Weights of a small transformer language model: no biases in attention or MLP, untied embeddings.
Each number is 128 + 32 x the weight over its row's rms, rounded and kept within 0 to 255. Layers, rows and columns count from 0. Numbers have three digits each. The size before them is the row's rms in percent of the matrix's.

# down: layer 6 MLP down (transposed), 512x160, rms 0.139, rows 145-199, columns 0-79
# gate: layer 6 MLP gate, 512x160, rms 0.154, rows 146-199, columns 0-79
# up: layer 6 MLP up, 512x160, rms 0.15, rows 146-199, columns 0-79
down145 103:125100089110043083116177176103079073135146146109152180141158107148120137101189180173125123127160103125121062176132098121156129111094151133165188126132115157132172114059121107128105126135145149185127126093154051143087119085116065111062112113
gate146 092:120116213152130136166088121139115147150077171106132190090141092124135132105161086126118126147140132101119114116107128119139124126071111117144109193171120197084115135100129224099093137135156067140139093135170127143093202151126143078130092016
up146 093:127103140174163131120029131127142131047157163203125156156085177149091136159111167116105167102123158048093115117098114132171101180090143132106120116162135138114150157115136118155093135092118129131149076151126144145117107154158116075155172098
down146 100:179159169171070085129105088143177103179161108127110130097119124123085154146116073144134126135120164137128134125122137159070135170125097093128106072112099104112161096163129172092160155131167116135124148122139104122178204114135138133140121108
gate147 077:110154101100107078172083096137133134111099150128135158126106068183104170101073129129163164139103128169130099131093059099121167156081095181167153107111173147121200146135235110149152128120113202125146098112137167137160105130052149151112109136
up147 075:117159191103087154183152146163089064136065149157089121056168149113116185089090102161134155181125163113104119160153101068090155085095096099113141125107127082149180087119159138117141150114139173154145124081175091116159111161096137175070153141
down147 088:140071136128109196171119140097114115134088167111151132135144066163141150152131175121129119143129141023102118079118163121137130107128162080105113117112190108114092171152133173099107066117147147169085185126163163144083066119171107158111128138
gate148 092:101137096195157150115109122085128138153158068128171161124123167104108102197143131151166091121103119155102146108151087106100098158151091152135061133092120116109110143104176154101076127164137129139090110146127129140105128124165099216153033139
up148 096:112132053184145138141150115148101141159130170116165100106155085190099079193117179119120095121131112111094129116138178179156084113144126156161120075097181175063171131107143135155134141216135096110073131157110111137158087102178106133155151115
down148 100:080142196129124129124148213127111119110086134088124181178065119179124134148066109132101117135134193136115079140118170122137149159118134178091108117118108106185147092118111114131160088118158124135100141156133128052117091092123146128140098129
gate149 096:168139222123156104160130102168135117178055176075144162108097113146165117130152123060074090151155111111147129147131130130124190120133083203114153127117121120106118158141157092162151185100081146090102118125099096161103072087161087110146123076
up149 092:069188113155113126133108169130155119165124150164101076023114145136124127176140182112107102097131179134149101117109145139118128118128048110105142129145112122103207127141134119122147074111192104047174166068169104129125149169132140122149163117
down149 095:209104146143143109144121186132130151139088150092145093166140089083159107123149107096112099120205053146172107142112105147145112135163156137188109192067152131169129079166101128123082159111090089121098154090154128149135082115136157072106138110
gate150 106:161112179101121130098206166083102134134115089150155158158111225153098110118170087124095126114146135140150133110092127122149187130157090155128108110170125130098128162023123135166224131165175145170129086048146162137126171169101140123174124130
up150 095:152118117107121104105090114109143161140075140154148151147104137098147078165096085142163138118126150033137139136121144124197150113189118116041127118144041132074074134101108156157178178142152097195148124138154134171092059093130083108187114110
down150 098:078097058140149173123146140227134098144119106094110159152151101152110092144090095152159109147091139118164109127124101061154049086091164137137106120173160108153120091108108093096047138126151142130149109130102126108071206142140110154069127066
gate151 109:141146116126106114156134129149125094119147112175155184190135097210136125070089156115131133096126063158140124111125074141104107109150145113218148126149116157107073085088136150086152141090160106092177099103124151067157112156099146113118125092
up151 103:048153120163102158183157116160142124199155135084073165131154087110129172120104088103113139128071112144136091128174168091153135145132148098140086120222119149132158155144180116107158045107081096156146133126133160137167131158109097174094080127
down151 106:178094139109156059151161158125144126149093132145137124109134183167126135142086099166106080073147134083112161134142147086124173118090139181094168124103119099071124150093133089126119138140126043152068174152147095037168102190151112161136094121
gate152 095:162102096162138124171117166170161114061169108120107114107148129170177147139118143176174107146121121130141127075156060142111073147145183090125132105140123130153134124102125106159074152190099142095123145124078155144142175111111110162111164224
up152 090:151120125123122163091115187144139137132137162068112095107085095154059108153110163129031180171144130135098079126173147135164129124163089147161099118158070157138105105092133098124099141126147129132159132154100081173053077122108123153211101115
down152 094:115137089123135100110072116112117104187125165176175155040150147112106090100091094147121103080103131140122106134131117072104140081100122160155138168108173157156104171121112151092134114151140090098092091172198128140168149097171151122116141120
gate153 095:144133186173111091124148124149095165121138211114075070142141103127132186133127106175195098133118196098154095145116158140151098118162214208167140154093151113123121129186138095210089176099110188137092146115107139136137176128132125112139114125
up153 103:140082134147158148146102178122148180136125146129132121098140167168095124104137112129092094135147076170139110145101132080115112135142142146105101149062093189147182142111119169109116161150165154133172130166122145081059051132146098106174128162
down153 102:137084104152093112103112169100127120077125080151164173084114134128117113149202122117126155156154105107069102107145085141113190150118111087117143142152103092138136125134120127135151081194159129112123147127135086156115077184198096128074164112
gate154 104:132104086096112133207149111174123130148149106121124100125136139073119117151142101124101125096134212118143135138137123112123216090117103086142104175079155087155167120126130056110077148181143090130164120171146079176112139125129181080083179142
up154 106:115097057157053145121124110129142138116135092106115108095156142135162125137156139143147144143106156170087114109155141111199131128098099149132148117176140148145135065118115097181115129143149165091089118160116120133149124155145116123088193159
down154 106:144134090131148087177150132170104152091152171126097136090098182175171167132148156171123111138097115159155155064118119112049083165113123171183109120087174140113138143140182186107124135131154084111146104127129094057114176106086110102161125140
gate155 109:152152154139145160116162142183092100125118140105087106186164083173103127124111123112167058103104067154144164145134142153107182107074111109121013112171127184118129126097185108122150074095123142141154070135095134085177125136151135133089103154
up155 103:123075141112094175125164131163119129184138205108150093139110137123160134130184175154143153128151110122214132137096104090173127150134038148120107094090103099087115117095085125143103137131127063126173122133114047172092084114120106104112083118
down155 102:103182105158120136187056126140135127088136089154144142141116122174122134151152111128109160104103164134100137115149134145098119172097107169128131144093195156135109103110093143152093185139138128154103138158164128068160092117208171185103109105
gate156 101:138132159143153091147141164122088131189200106094085085158153095127107157059111143092175104110107096128076101113155118126082119117129110173121111180033182117165085126135176156154063135143080125135155154106106125101113141121117136077063102124
up156 103:160111108086120137121144199152175099132095133122094185083137070091080165145104110058147187161171116098126113173128097122093146109178068073109080132160125128116164134102128094145152123125147098125139092135111131089150092139099085114084178173
down156 105:202091145127146111147106149106141094129146093132128090090103146170118103193087115089193127122175160087153154148159141124104069069117144153152141194186087095101113119125195115144148134143115132084107071148144114130122194115180115104121119175
gate157 098:139088191117143096156171163119148122132108162088118175106190086046102171197160151107097098130111069145122174127094101121123102120120162079087170136161095125079175119083128131090103176136083153149146079105133105130149079085088135123081126122
up157 099:128111161105172086175171071080129125139074046162113117167187120149123103098131124141133059109107155131139144050122140135141057100157078160138158186103139057138090122121163134098153136138120155123142103130117148145133124190168151139146109133
down157 099:117156134140101182133141156162119141071135145087169083121137145119090134120160167085182139073129072074141143138117161137142119070179075139069116109149140092165128211125178150125111117174134161150116139192132099077150058118120102152095162153
gate158 096:108169137116160206189123176072180098133125060174179103101145163106059111089079127145147095081141112160113115145124195115165119130099106109119119120147132143142157197102051065116114135128120106075150155090082089118113138141155056136149154140
up158 100:152131150078089154036105100173042124105122153088152135120107093103122082137167114095138156175087069141116115158200131153135152045144166169153107186102153154118131109147133104123183159120124073141119087075163128096147188072144150108101105117
down158 107:151074092178144063139170081126121145142155163082130168101116077123140177120207091140128169125156118100098161128135078122139176181134148159129103106148223072138099095153179106117064114151121127132100089081171107169163150103109125083149127110
gate159 095:155160120151121115126097120122164121106117130114174136140110091164115064158157114054077115127167111115137164144138105129185154116197122164130088133141167113151119114151091067182110125094113118199122109073112157130114139127144099165160160096
up159 099:119142102185136109205192155129064124171125104103150168153114110159140104173142143150160152120161140113145143088132175126149127129120135124143162123172125150115132128122134094095138148111128133175139024132193184118162128119092127069166201153
down159 097:120129126113135156091158132105105081113150138135094095126118097140090144113105133161154096086189186137103191131053133158178162133135088147111099131160151144087179093149160161095117153107138082138117111098125122168089147168093129150078172165
gate160 107:190140098183078112130146152168066081132082131112161098145180106139115109150094197170099152132108091152140131120157132135139106081164094175104131103180074077072107178147135138167143119133067155133117102115186112122107141103131082117133133131
up160 103:139125122179161212102165092119108110084099096058170145166092161150122114132112111127102091130091109145123186178108171106182171158068093086129157167115090134106116111123142089090152191161147143127130120156085091118111120130087067075120132143
down160 105:135153121096212126091199148175143121107136072127131090076171137092132150087119090137133060141132096114094148166107101119181143126115107119097136105148177114119097129090138098123195190114088090147130136144079102118124110180177102118108107143
gate161 093:137132129067204125070117124107160140159161112096135129088086107067099174112131069039091105125148168103145153172110115163095110099073109128120122135129137142136128010121086111089117131170043185094087191148123125104102113092136135137095066140
up161 094:137117164121131137136119101073061135107156137110103094116068122103087193156101143112096100092121159127116141191053166116156087115072128160114118139141128138125126135135075134140084083181109140112102103135103113144104139119194077131139155138
down161 099:150173189110135117087144022075120169131130162134134173159120103121148149141090115103105090150102147121144149179112106091119085105122130107078106117149160062143082126192108195113112155121177096120148164148140132141139108167154133131097156142
gate162 083:160110151154109079139091148166100148147084139135087087140106139103079159103071184104092178057075138138101104105127153134074148122151119083129064080118124129096164087130140135196152160103135085118110114110121129081118174201141170101153193087
up162 084:181184143094118139114107107169150105165122127156096122114140114110192104094166130170164123148164094124077141128120115108123155136137164211097189166182121096143155158137092170112119155123138215093056160067124068111103107089116111106172130151
down162 091:138147084113118118148126079113142114115150112118096091073160136124081151141149140119098179131128068132090092142195178168047128176146139134130144131144121121161146106171171132118183109184121136082149088137089064163101136181142158141140112133
gate163 114:138107079158142131128137091096103142152130149079110146141147124073088155136121132108127121096113117168091151144093161166098138149127126146218166055163170113181130159140097085112085122131121159077138138167061127096116112093168131140159185161
up163 108:145111135164122150134103065178127113136123096126154127077125117153132105114124089103093143170143134113112136152137078223093072103165157100176113162124117110157141186145069162122133123153176140127127111120164121111135124092152086144117113137
down163 100:064123077132136156101137106098107131152114127122164108157112118179089125187161111113182154143154129103062165170131132190081128168103097091120081161152164134104114114135077102107125118151082181123126103096120114099151138150138150145148176080
gate164 100:118095111183098087152156126109143129093151098124096146124124191137113160154120168115118113115090162113137163076170109150126091152081121143146156144147127171064150123155089139093091102142108046117095087103128128170113141075111104193129142153
up164 098:155156086122182147111126093116178045106127140151119136106107114120139092154150140116102130169151141119130124141117091156164185105100118177140140115145120064121131056183102143181046083123085096171122066075124125196105091140090157117143094125
down164 102:163129140147095097144157088070126076120168125110110108162154141103100123144109159132143097118131193054083147108182178133082183156130146185114173065109139147121058096141144158063154091214088139095102119096111113128157131143100093148137149086
gate165 096:153050100117191120094092156157142128160112142131144146113148163112144110108116124167143133129134049137178109122155087141108137089101159114160124117165165109101087152077139141160101112118092091089141102110178136071166190112127125108141077156
up165 098:078117152188135130091150147134101108137177135166168120128135128148074098087108083153163148101125093070139188128134183135134096108118120137087201108106137111131093099186106165139124185158158148186153137086157158144128114159166173171110097123
down165 100:109177121104133121128151131144133173141126138085171143131144187121133091149080153139083125137136087162130112138197111153067137110122024191107116058120109207122141133109083056122152112110067131099123183153122143127128108149107115136178166144
gate166 101:136129105117144114177101114123123142106155164095078063050167115146098126074117164120129150105110177104216130115082178090141097111112111113160125184145115099119056126154106126100203095139151075136200162049145159132104103138133130144124103149
up166 097:106160098200170118141150161074105079075153153117171136104073119173119124100133150147119210181132140117121152126151121211141118113173105165145149069179158220188090085095142119121132119100105169109062155117124097115138128090121104164136130102
down166 099:181099109112185126161163110159172122164102130176118109138194167131087105119129150110138182143113121036106150113118120132162157143142158122145119148114129119142116151103129150168123093118164079082177112110125167117130104213101105090133186127
gate167 103:141161097114133103118122109136147100122100152149122126149180153136123142131043163164020164105138094129095120131154112144123138074136136132136126113124131204217130185114154156103143160094116157148114076069114143151086073130190124182065121090
up167 097:142054129175099137129115138114095092170129041098150150135130107099108127146147135158180106151114153113125106131128071067146175138177121168147147096158135057128121135197113170114068114099147104077143184152116110127145125148176104116157093154
down167 102:149091104142061156138126071146132083147132164096188092179138215125122126125101177072097093122137125134128167152180151164095145180145090146099108134151123147147132145125125139134173170128140154131066154156110163115142152036117153154111117089
gate168 105:190118176065124153110062050193184151186156145089142128141139106158114127089155156161155172178125146070133120136115128155157144163101145127034126076103106103157099191168152187131131134072125124122165122120108107135104104141128134093104146103
up168 099:141103187151082155103154159148124127051164191175145100177169190155087101113111097130112151189103087109089138142114112131115142109159117137085116083157205115135167146144095093137166100112104121164120197136104189115117145127170106102136104197
down168 104:190118058082122150098079126120114148089139148114107065164116100157084104107127153131130139128111138111100146089157172041157077151098074130143096109156156092167126158120117150147157112139111155156122095164182134150130113084151183125158142116
gate169 095:154207127162083172141093106134106117127106078105103159168133064166163125107093129098114118089095089128134175137079127149170085130174118132130126134157101116145118102094136137136133152118165190036104129107124074169157151156167149085164137064
up169 109:123168093101106091146124123146132115136163197165098174160146163132154145056149080083112090097171109117173185121142123155194129130114124090198113079129146141165159132142110148187121056164137127162131097190137126105152113112176069115140111068
down169 105:150115165116123075124137096129093149206128133083150090088126139169098127185029165151099159107138116158116149148172114139157139062115122175154147125102091066129079050111121145099117175100122171163067136088104129071121138095074170154060128128
gate170 104:137113139162131156166155115096133156101153113126106123129134127172155113175165122133147167128127131163081143094149208154115152170101134136127118105136149152083110146152175155140157193121111139100100079143064072180115092071116128122158185076
up170 113:120181152097129123088123151116135089094102139126066111097140183141154157129117101092127107157130113108111166095069086100117115122134111136131155141128128163032135154140113084157162168094118154144069182120120123112066138136157144138152133120
down170 101:155170129194128214203161143143127170175106152152066147152137124117081138126106142087147178100119125119169136142149139144098155117131190132135100157062125035194075125144137168134128113136166159125092143093120110102103167112117159128169139108
gate171 093:138141174161118085111102088086119165181130141145139177187138140112144181104110107115113107184098097102161151126119155102167216164181157150115120116136108122134139156164136134162175165123154170096136136090092155096202112175170124099116113196
up171 107:113179169132138124152136169109155095143101182155154132125056177150106100082160146056142068145147104076122096139062148099120130058093116163132135079178160104162145178115124114152095103140125122124164123127162131143127133162092146068122139119
down171 108:110171154110132158166134132173093174154178110099107107130117085151058130158094131098140083181143100138123091182130148116101121074113143150114107148136151143137180190160127121124117106129153116137098098060083183184107092177166132112111136091
gate172 092:112123100082175148169145116114138149167119151094108107117154092129077202202142097142176119109099157108129123183112128159109172089131126058096125151175163161164160111112122136112148134071159081093113111126129119140124181171124149152054152129
up172 090:214138139163137188113131110148071141061090195122093108126116088180127079121139115151142151125101105058161133132113119127078126152111138122103077115117136171095081133126135125120098133106103122113130114081161162182160101174128101156152135137
down172 099:128159082088132140093143128134097118137063128157148144194115139109149125143167181126132065102126166123134191057170129111107058160118119193142173117137107044125134118131097103066146161128154161112123117149112086134114118131136192155123124161
gate173 098:136099106125116118116059160126128110121065114064168175127098130067086148120073108083111115097115204162125152132106105170090150143154142068172075127105141108105128173081171112088110048079152153101106117161087141095104059150126132120143132184
up173 099:114136127131152112098161134115119091101163132137085182164189135115107125096100121117113137143079193105155156152092092136113090086084070150175140125169131157110122163183139140140136164134142138175141166123057123076197143156147075118112129143
down173 103:106164142157134055149146136103090163154149168155018176096110083137111119091130163203132123081120110140181121145075133123148164186135154086155093122173160132130094134158213150145143139109096136096076111173078147088164133169103164111152200078
gate174 100:089130070136130099109111086175097138084190151067139194124085137048105092126139128126144078128119178131172128097079125149147141157126129123149168138147134199149109172165101151169108134124147123100079125047146135111107101151146128104109132153
up174 098:158169124143129150196189184121156143139124134187098097191164088136076160120196066154148073087155095083137088124139135105172126106098130099161127121168125136130096145122138097143096110144136148116191138095128160161142111073133088103064145120
down174 101:140191078049099133170105183085183157152143159149122110139140109128114080125084167085097120150113132107106104167152114086122150136153141107104106131121118163129165078070101064180146136129164143194175125161169140126135149077097180139149093160
gate175 099:121128118129141151069111070179069142139151116133144113152069122086112134115107123146082155118072085153113174109113139176072099111160162079148171133058114126188155135088082106154135175100159104123123121166169150124133105128078126123130125156
up175 104:123147065139099112138087114136144148139128092100160126060088151102089143188156171189135146120118091148158127145157124138160119185118078097178080110102097144153139117184073109132140115106132144080065128170126122209181113110126144132195162100
down175 107:219136081122125098182082098073091147153102115057129172119171131099143176111123078142105110136121047155162115129096086105110114133102108120100116128075136117084161169176163160118118085160126175111151091151146112111157144109085140110185092131
gate176 101:088111110130116092141088150115117180122133149144120112096169123167154113140189149068105131162132161128075112159137091133138081112129097125115166129126141082149149090159111152169121134204107074125124119089146106089102140167164127084130042179
up176 107:076171101183123099123103164077121178160154130138131155136190103102187144161183097078150149154184117121107140125154098119124120118105124160179168147116155126136092110088135138145111160115099101138112131133218170134144099160187111090116120107
down176 107:147131189130156103118155150146099123104145084136134139146132166137160106138182126147134142120145109104112160206159060114159127158141146136162127136076130128168122093092121167151136106136163149041139161059120162125166142130141141145156093128
gate177 102:101138118142120126136152127149083113104086121147156152072097146082145090117173151154102087159145115152093172065133130098108158094080139169097041099094167113123139111135114150097157170108097142147132168135168089133209149137157111098164131137
up177 110:078085129113105122092133090146125061077110136185141096164167102094151137097111197126129139104122120182112137106172146052092105098117253133131164155131117136127119151134200121086152126120126121101113113098120089119216133117098129113101145132
down177 101:095112146132123115090126123085133106159111150101144127147110139107147173146087129092089142107106190153164109148100112103191138119120198055086000219117151090136120139107171173150220144156120149128113142107116049154166134087102053078107140133
gate178 105:131132150130121154145120131180145091122137151124102162119160174137078120061193160164109120127145206124139098118109117150126085120146116110111167101079072167093152144076132164114124151073126064163175137175117066127097151117140128120150124111
up178 104:086116134122135134164145144162091118128111156126127140065148123146152114135121179177133122132148103155061113110156105088098131139147100142190124180091083087196086107125145140143102155100109184085045168179144153130144193110109033140137118149
down178 101:124175052147124143158138121125184139102100066124139198143104168114190121122157150153112154088114139121147161136117197127132087171125108099080097105125142140149164168115162145149113104170157126110098130129039107109127130165058184139103163154
gate179 107:137209138113150166095153110125086130115070169085105130152109113150127173156208129161056071177197117152088178134092110145164128143166170122086076108147139120102066138134158113129109125053139112088093077061089094165115147127133134165120149114
up179 112:093132104128062143074147132100135143105170116079100116146141111183157164132139126082125151098184096085106085139128109141169144179159052126077135107161101117117125110116143109095215160109110170052089116118065132181141074149147077107141128164
down179 104:159162124162112137156105086188087174112147113149124170147131215111186160126159087151147078103155178151101112121170134080103131082162108146172069130105151172154132124087175131177138135099116092134082102081106132162123164130127080147091091113
gate180 095:086162140128113082129148140084139173158105139140161104116110126097131119103161190142209116109159116229105160123132096164095084118189059154162128116072090132151114129112148127076154073110074134140102107144083100117105141150107098142171137106
up180 098:109111110137137163172157148126086101195105136111139095089117150161107144085146205117148154121100084093072073183154066165118087155137144137089095086059108127072134154160120131101110104082083103160187159162063136129165074141094106099124111103
down180 095:116136138079110240153127138127076148074132136116075138085131132210157181171122134141200166140110138095113138121164122109125186089165094101105134072237165125123095109144143185119104096060123126082113107133106137102068121159151105175084122113
gate181 103:123073127119119156167125030170149149164166162152157124141078138119064081142073142142148140148088135059142187150128138186144098166107151137110094131122135103129166168164122106119100115139094127145119095083133108166173162121087129142117148115
up181 099:104168132152187200105103027145054129149094129145133094122152156116104097094110110112042144203100102121081121140167135187073179104175153127054150112128163171139104136142112135140096153123096121111124081123138172168131074129132146070108144097
down181 105:165176061135163143144118063163120144083124091139093118142111148121093136075055113092080146149092085124158190144096102142118200081156108096107167146113166088130129155111096071146180080105088106174146128139115064062126131103089077104112097184
gate182 105:136106154182160134126179128153145116184089156061113119211133155168129150124108150159112088173135063157115172139045138182154089102167153089114094149096135133123073101115094114116081105101134144112190114150172076094135075185086124111113091099
up182 110:100066082141110158089173128132177119163136195138123158126137111116177076063123122114108146184189113158162130087081181178104164160121122081126079108114168178114110148129129140132129115118160154127126128146147154096137141120056125085136140141
down182 107:112133104104120035092150136126107169105128145141153184165136155135134129113127144164067139129120121135086084179091152201110029081086144083117091206074104116072100134149064157113061138154161160160114084128141127115142147137138105124146135145
gate183 104:112118127051089163117175069123067127124146077158049143121173078048155162103131139135098096095109109138122126126134147124184114109137129191112161137122121145154127056120142120085111143110097084126116110118131068137138125139179073112133097136
up183 109:102064144110031155115162072094095120166160147090121182145207086094116162073116119018156152119140136111095115104076135105153074156094151120141134198175099158181088163133157112123102163155154133112182146129137122142097088129139175129102143162
down183 098:095157146126087203072150158210183139131092133139133134113098138167128125122188108165147054124127124068121149145178118178098143125159140131137112132139162078143168119112127133133143126116094147111053088122122117094158108145122104112140135113
gate184 108:156168150121160128133119162131140121108114114108143124142153120118136120094123102166110147132109141112094124204151191123167197068065124162100137050079174134156167137073151085137156159092177113104097082135115132170113141141139144110107151100
up184 105:115156163132070112114103108136117105158156172184182196130114173079087202091141148131162130168170167146106128078150058126086076141172133109155127110125147140122135191115068092133139115121070166130102168139125125142173122084106074113128116124
down184 107:126085102146094075112174085107117158163167187119132160159155056111123139104141164139063152132191134119155136108182156157092130122087132183098127066163113103128117145081106109134167068129097131169169065154169117107092107079228121107149157152
gate185 095:093150102153110098133166119183063141100164156134075165128144110118035115133130165120087081163064128106076110139131149161143166099071152116112151118093123124120151135099094089156146108133085134144157152108105118088130094149107146102075115162
up185 101:177110152084171065097071156135140126157083101070079052158119144092113125111141135167149099069170086148101212105175089091091129163153099134124167173164142096133145104119141115118099146131151129128086135115146129106106131083171121164122108116
down185 100:125118141127124140098126195127025156127115149112140160090117162107113103131128136109130174125125133149135132086189102143146096158122119208107116108140118212117148093077149118142127081136185139090102163152097110140102098122098134103144162120
gate186 100:192097123108173070113154090125085119128128100114107172087135119110100079143095108086131053167116147140196138157179090138138148148099087164146124093083134118085142121122128129125153143133072105136178124202104115094125168158187129186103079160
up186 093:094096135118172147102104112155140116123122102165072143136100107156146055149112157170126120130198106157089110117124171175126142123133159146071156081117094131162082153065098077122099112149133129106136134111103116104154107148093147085119087123
down186 093:112086115153100138156145083118170101138188130119140134151104139148122114090151140166090132092207161227111120085138174101136109082126125144086098099109134105146120136058101091182140117197128137160094094104153143113147150115096097127127102158
gate187 095:126134109117153136118101088142103163108057141131088132130150127098075152108115088116157142112088105100109143128115127080170062143039118132133194078112137091135130054084145155162127123105105140089110154137115086058112169160094119133104099137
up187 094:109113131128120109138214154153117152166093130095085121123143141087128148088088161152179092108161100063127129101074147117064071125080134135071161140115173087089118102059100132129136131127118149153098140141132125152116127107136196077053102074
down187 097:073089116183111150154199129126143164142165102182096190127128128157160097119161181164122118135142128155215121142159101127149137086135101146100177069141115140165158084194119108173157113159125064139105082163129074141145173169125113166192143147
gate188 098:106111066122115142162155134156121143168106146122144128155114083124139159150116173128142131090147149167145136178166125115113132130207143148141097116084090129134126086096155137108087125088074161097133113179118178133154141134113131146099102072
up188 102:133120196117082150165121118069140148129184095133123140141080121175117166158111167098141140060164096130151112119091120149054169123187064087127079135135104121096123093159156125119151128088095124123107115122104166200158158115108148119143134137
down188 103:137158073120123076077123166112122126106128133111167083102105116125159161102056055148129110112147135123115133138113170089093168122127117105130165135079162139161106129144078157099196167046116207132110109177134116032127150129129051133075166113
gate189 086:087068115169142173176134110144125118106143048099112126071121103144161164111182127084145126110103136154143087167127111140116152144144111177171122119149114098082084136106052151128135129133103064129074132112116112104159174151113141107173119169
up189 098:123138145114108163103103116171170068124149076144202173114110166144101118146131075134169093135166137076122095160176146154164146161143113156124081159156134117073138115115093071104155150139148090116147130131066161161121102125095111112177093104
down189 097:154076146107103234069161185134100110083117147056126179141096050168110161086119172156107149108202107125123213130115136129120136088116141076148161146114145079088168103112158116127125160086098121138140077136137130120199099126168160103051092105
gate190 083:064089085143148104108122125104080158188105092141125137109078091170095150116152103143095186122158154121092145097085114162154118097152174183129138183070125129056170136103073144195095126137098087088118131118133140159102147138131083140206186078
up190 082:150123161168082120125149160109146145143108101117061105124063139101070089100143078164219121123098145142157146118136097053124136105139100064173139122142107137082123120122114077064115146114142099159079126175143160071155157149107105176087101148
down190 091:133121127139186147125132175104081148129130108138103204105105122128117114146150098146140105137135199116144107094134138063108087161155077152148158193139133130154061116087128133143158157138175173108116170166127179071141144101159114166093120118
gate191 096:133061099157171181153121102098138124069174145144125074149215131098204142089155134175177103170134146142121124131134147155104084072180081118148139110135126132079144174112135089104134173125118139121193151092148162148118172146082124145139085122
up191 096:117119066192205167158133061095138133147109096131119120103149167094086185104164117106127145128097155098076156158196121037153138147079109086137109098160188080075079105101147102128162154171147134183120102150134119147139146151101102098090069113
down191 101:106116085110054094116097184072136159106101126106129066141118103147147170045092136165173069152136125155129134163161091109188107115103074140190125131099129143122106119180098115122125110163108115134115141143134167163181153047123178144143151102
gate192 091:173131107145123118160139205159068123181116159134142125113188142174112089140161153186122140159162151170145148182113128043199126110076123145140113130103118155103139155148222130156113086148114118093121163104106127162135203120135111144153120127
up192 101:110110118184140114105148107141120116135078168108099129148164150133148091180158118142185096120148161110110123078129147083088106162117158128128113125096144153140074143092106126146107151078106113056123108120140108125141048160116136158158175136
down192 097:115147111148098130136113081126136126112117139089049122100135162119111192145133216187049143175144107098153142107092113109052106118080177118108088169194106118127102074179134174181130145124124112132163190105117138167110107161129091134117143082
gate193 094:100088130086099128135057123121132123121114166083105145093101179151084095208108168138164141128125158120147136170132135157162124140139145115194143122112080074140089140090149060066152119144098124143098077099092138110132198158110039170124179139
up193 099:211161098142142110185134163107176082153150161112088147132123105081162101048133152158122168118101102166131146174109132107107079082115056094111123132051103108178155107139154093118137141142171116194173143132092134184109133122155142106056144180
down193 100:144113135133181081082135101164122186104130108135130143140126155130081151077152101111091116075144116142113080170154112115089091099117123105124168135141176102169160127141173112151132145175169127109197124195166113177161134129086169088127128145
gate194 107:147126116138182147100085144079155166092089123108199166138145165071133154131126109111189150135150095134128138094128159115171125116124103102110043101133136128136109139154161106103043116121128139097180117105189157105123153101164133183153114119
up194 110:122107160134137116115124135094089124135133131138145151102167173130076114162082048079176154149129154194187110091105097091146135095187181192153081079128068154191108157117152104083114153073127117122191122116143123144114149155159111165188142143
down194 105:153167138119210137080153087121179087157141109089108163204147157149141126087173120169101121093116104163142116123166149162106174115122200135118157111169073085104106158129089096141150140138113125110162124107144093088091133179141147164109153106
gate195 097:103110120121130121151113097110151134117136123167099072132167153117128136092171146133138154158110118124117148081141185101147173072142169139161170125107117173075129132133100143171090075106161144050164160138156043118190163094181048187153193113
up195 102:149078128104128100173152098123088120113142164133094152075109112131139079135136124096143236132100145135140142105148121191091153142148086052077090176143100135122136136115184199148162146128186131106158142126139099108117108116190083099176114167
down195 104:151120171117037070136118079121144132174142137161102137155170168151135166129151094155053098129115156121141120149162132089140135136170127144162115108101066023129177146149113165129108085156161133155120098108129172130130147118083077111155132122
gate196 093:118149103165155103102113091106151128105176102138128105139127125143115187142119180117143191125132114113195107073128120138114128111095121159109148119051094152105129183150083130129133117109142174148189095190126145127086141089170168155124132148
up196 098:150156051112132127158125169046104127135159132116122163127130097205106104125132138120145112129154129118099175138138133113111124144126141166082161061109140177109140118180211075125143117067142160115097075132121093094137132126156075134138093189
down196 101:071135155090172079078198158099110122082059162129111147097094113131129126142134060112092113141185134170099148116133145140124145105145127126137149100098124131106074099210232108146135086086156115109119156153108111133101100188154191125132186136
gate197 104:122063150079061141117114190141159123113133183128172085176140094099131081133189137177148091106129076130180076099115176167179104112158113187136095125156146141081138162150103164122102125069148118114172129146154089157123163134123140128110143155
up197 108:149157174117077082073143137170174173122116167121148129066124178091119142103138120116118098109116184126172182118109157179102158124156102077138129089208089162149109133186131133121151067068117067150123106119097117129098162055145162108141154184
down197 105:133165118124149251193112121069104114169087154160121141142064096132166134124144151136109156136091170071137113123099090095126132158105156136143171125111110134089118173099101141127131117156139143113055118093122123111152139108123180083101128128
gate198 107:157153116121072121069136088124132152175158176093055140157073147104079146126142173086144096098120168139104145169110159116151164145175104155132142108164143110113179146182112096200095075152126089123161151092089131144122186163128103113156082112
up198 103:083102162148160107143096116137156151133191112151163169161111098132081123172133108123111162120106160165062090110165129156139127212113177129203125131138128141101109056083088118150115105140094183133034109121149115085132113109133127134113128082
down198 098:169155114136048179141078109073073127106142144068120169165095106086090130168086123121116116104149167113124175095104073096089123183125118122094176117166155121114112085103141098140152131155075139079081145101101150066144183087123167155131112123
gate199 103:075125102112120115079140141173113118136120071126117145150170085072146134103156169120127102156149115118094127061125175171150092170153144150165163114173112078112152092091121109155138149076118200060181138141165141145142142164164066152091110128
up199 098:150127102141107142205130189115100165120193085152112126108074094130119102156112180102082117104106144065116151166161130122130134107115157156097055078126097138080146166142103094166083170163183094184077109116079185173091156095080103075100104154
down199 107:126158115176124145135144142084107213144135141170121091126137096115060201156179086189142086068106125144092153168083120150176141106121112110123109058111171160088157129140139120109082103101112080095162066063129107124100158112146139139170122085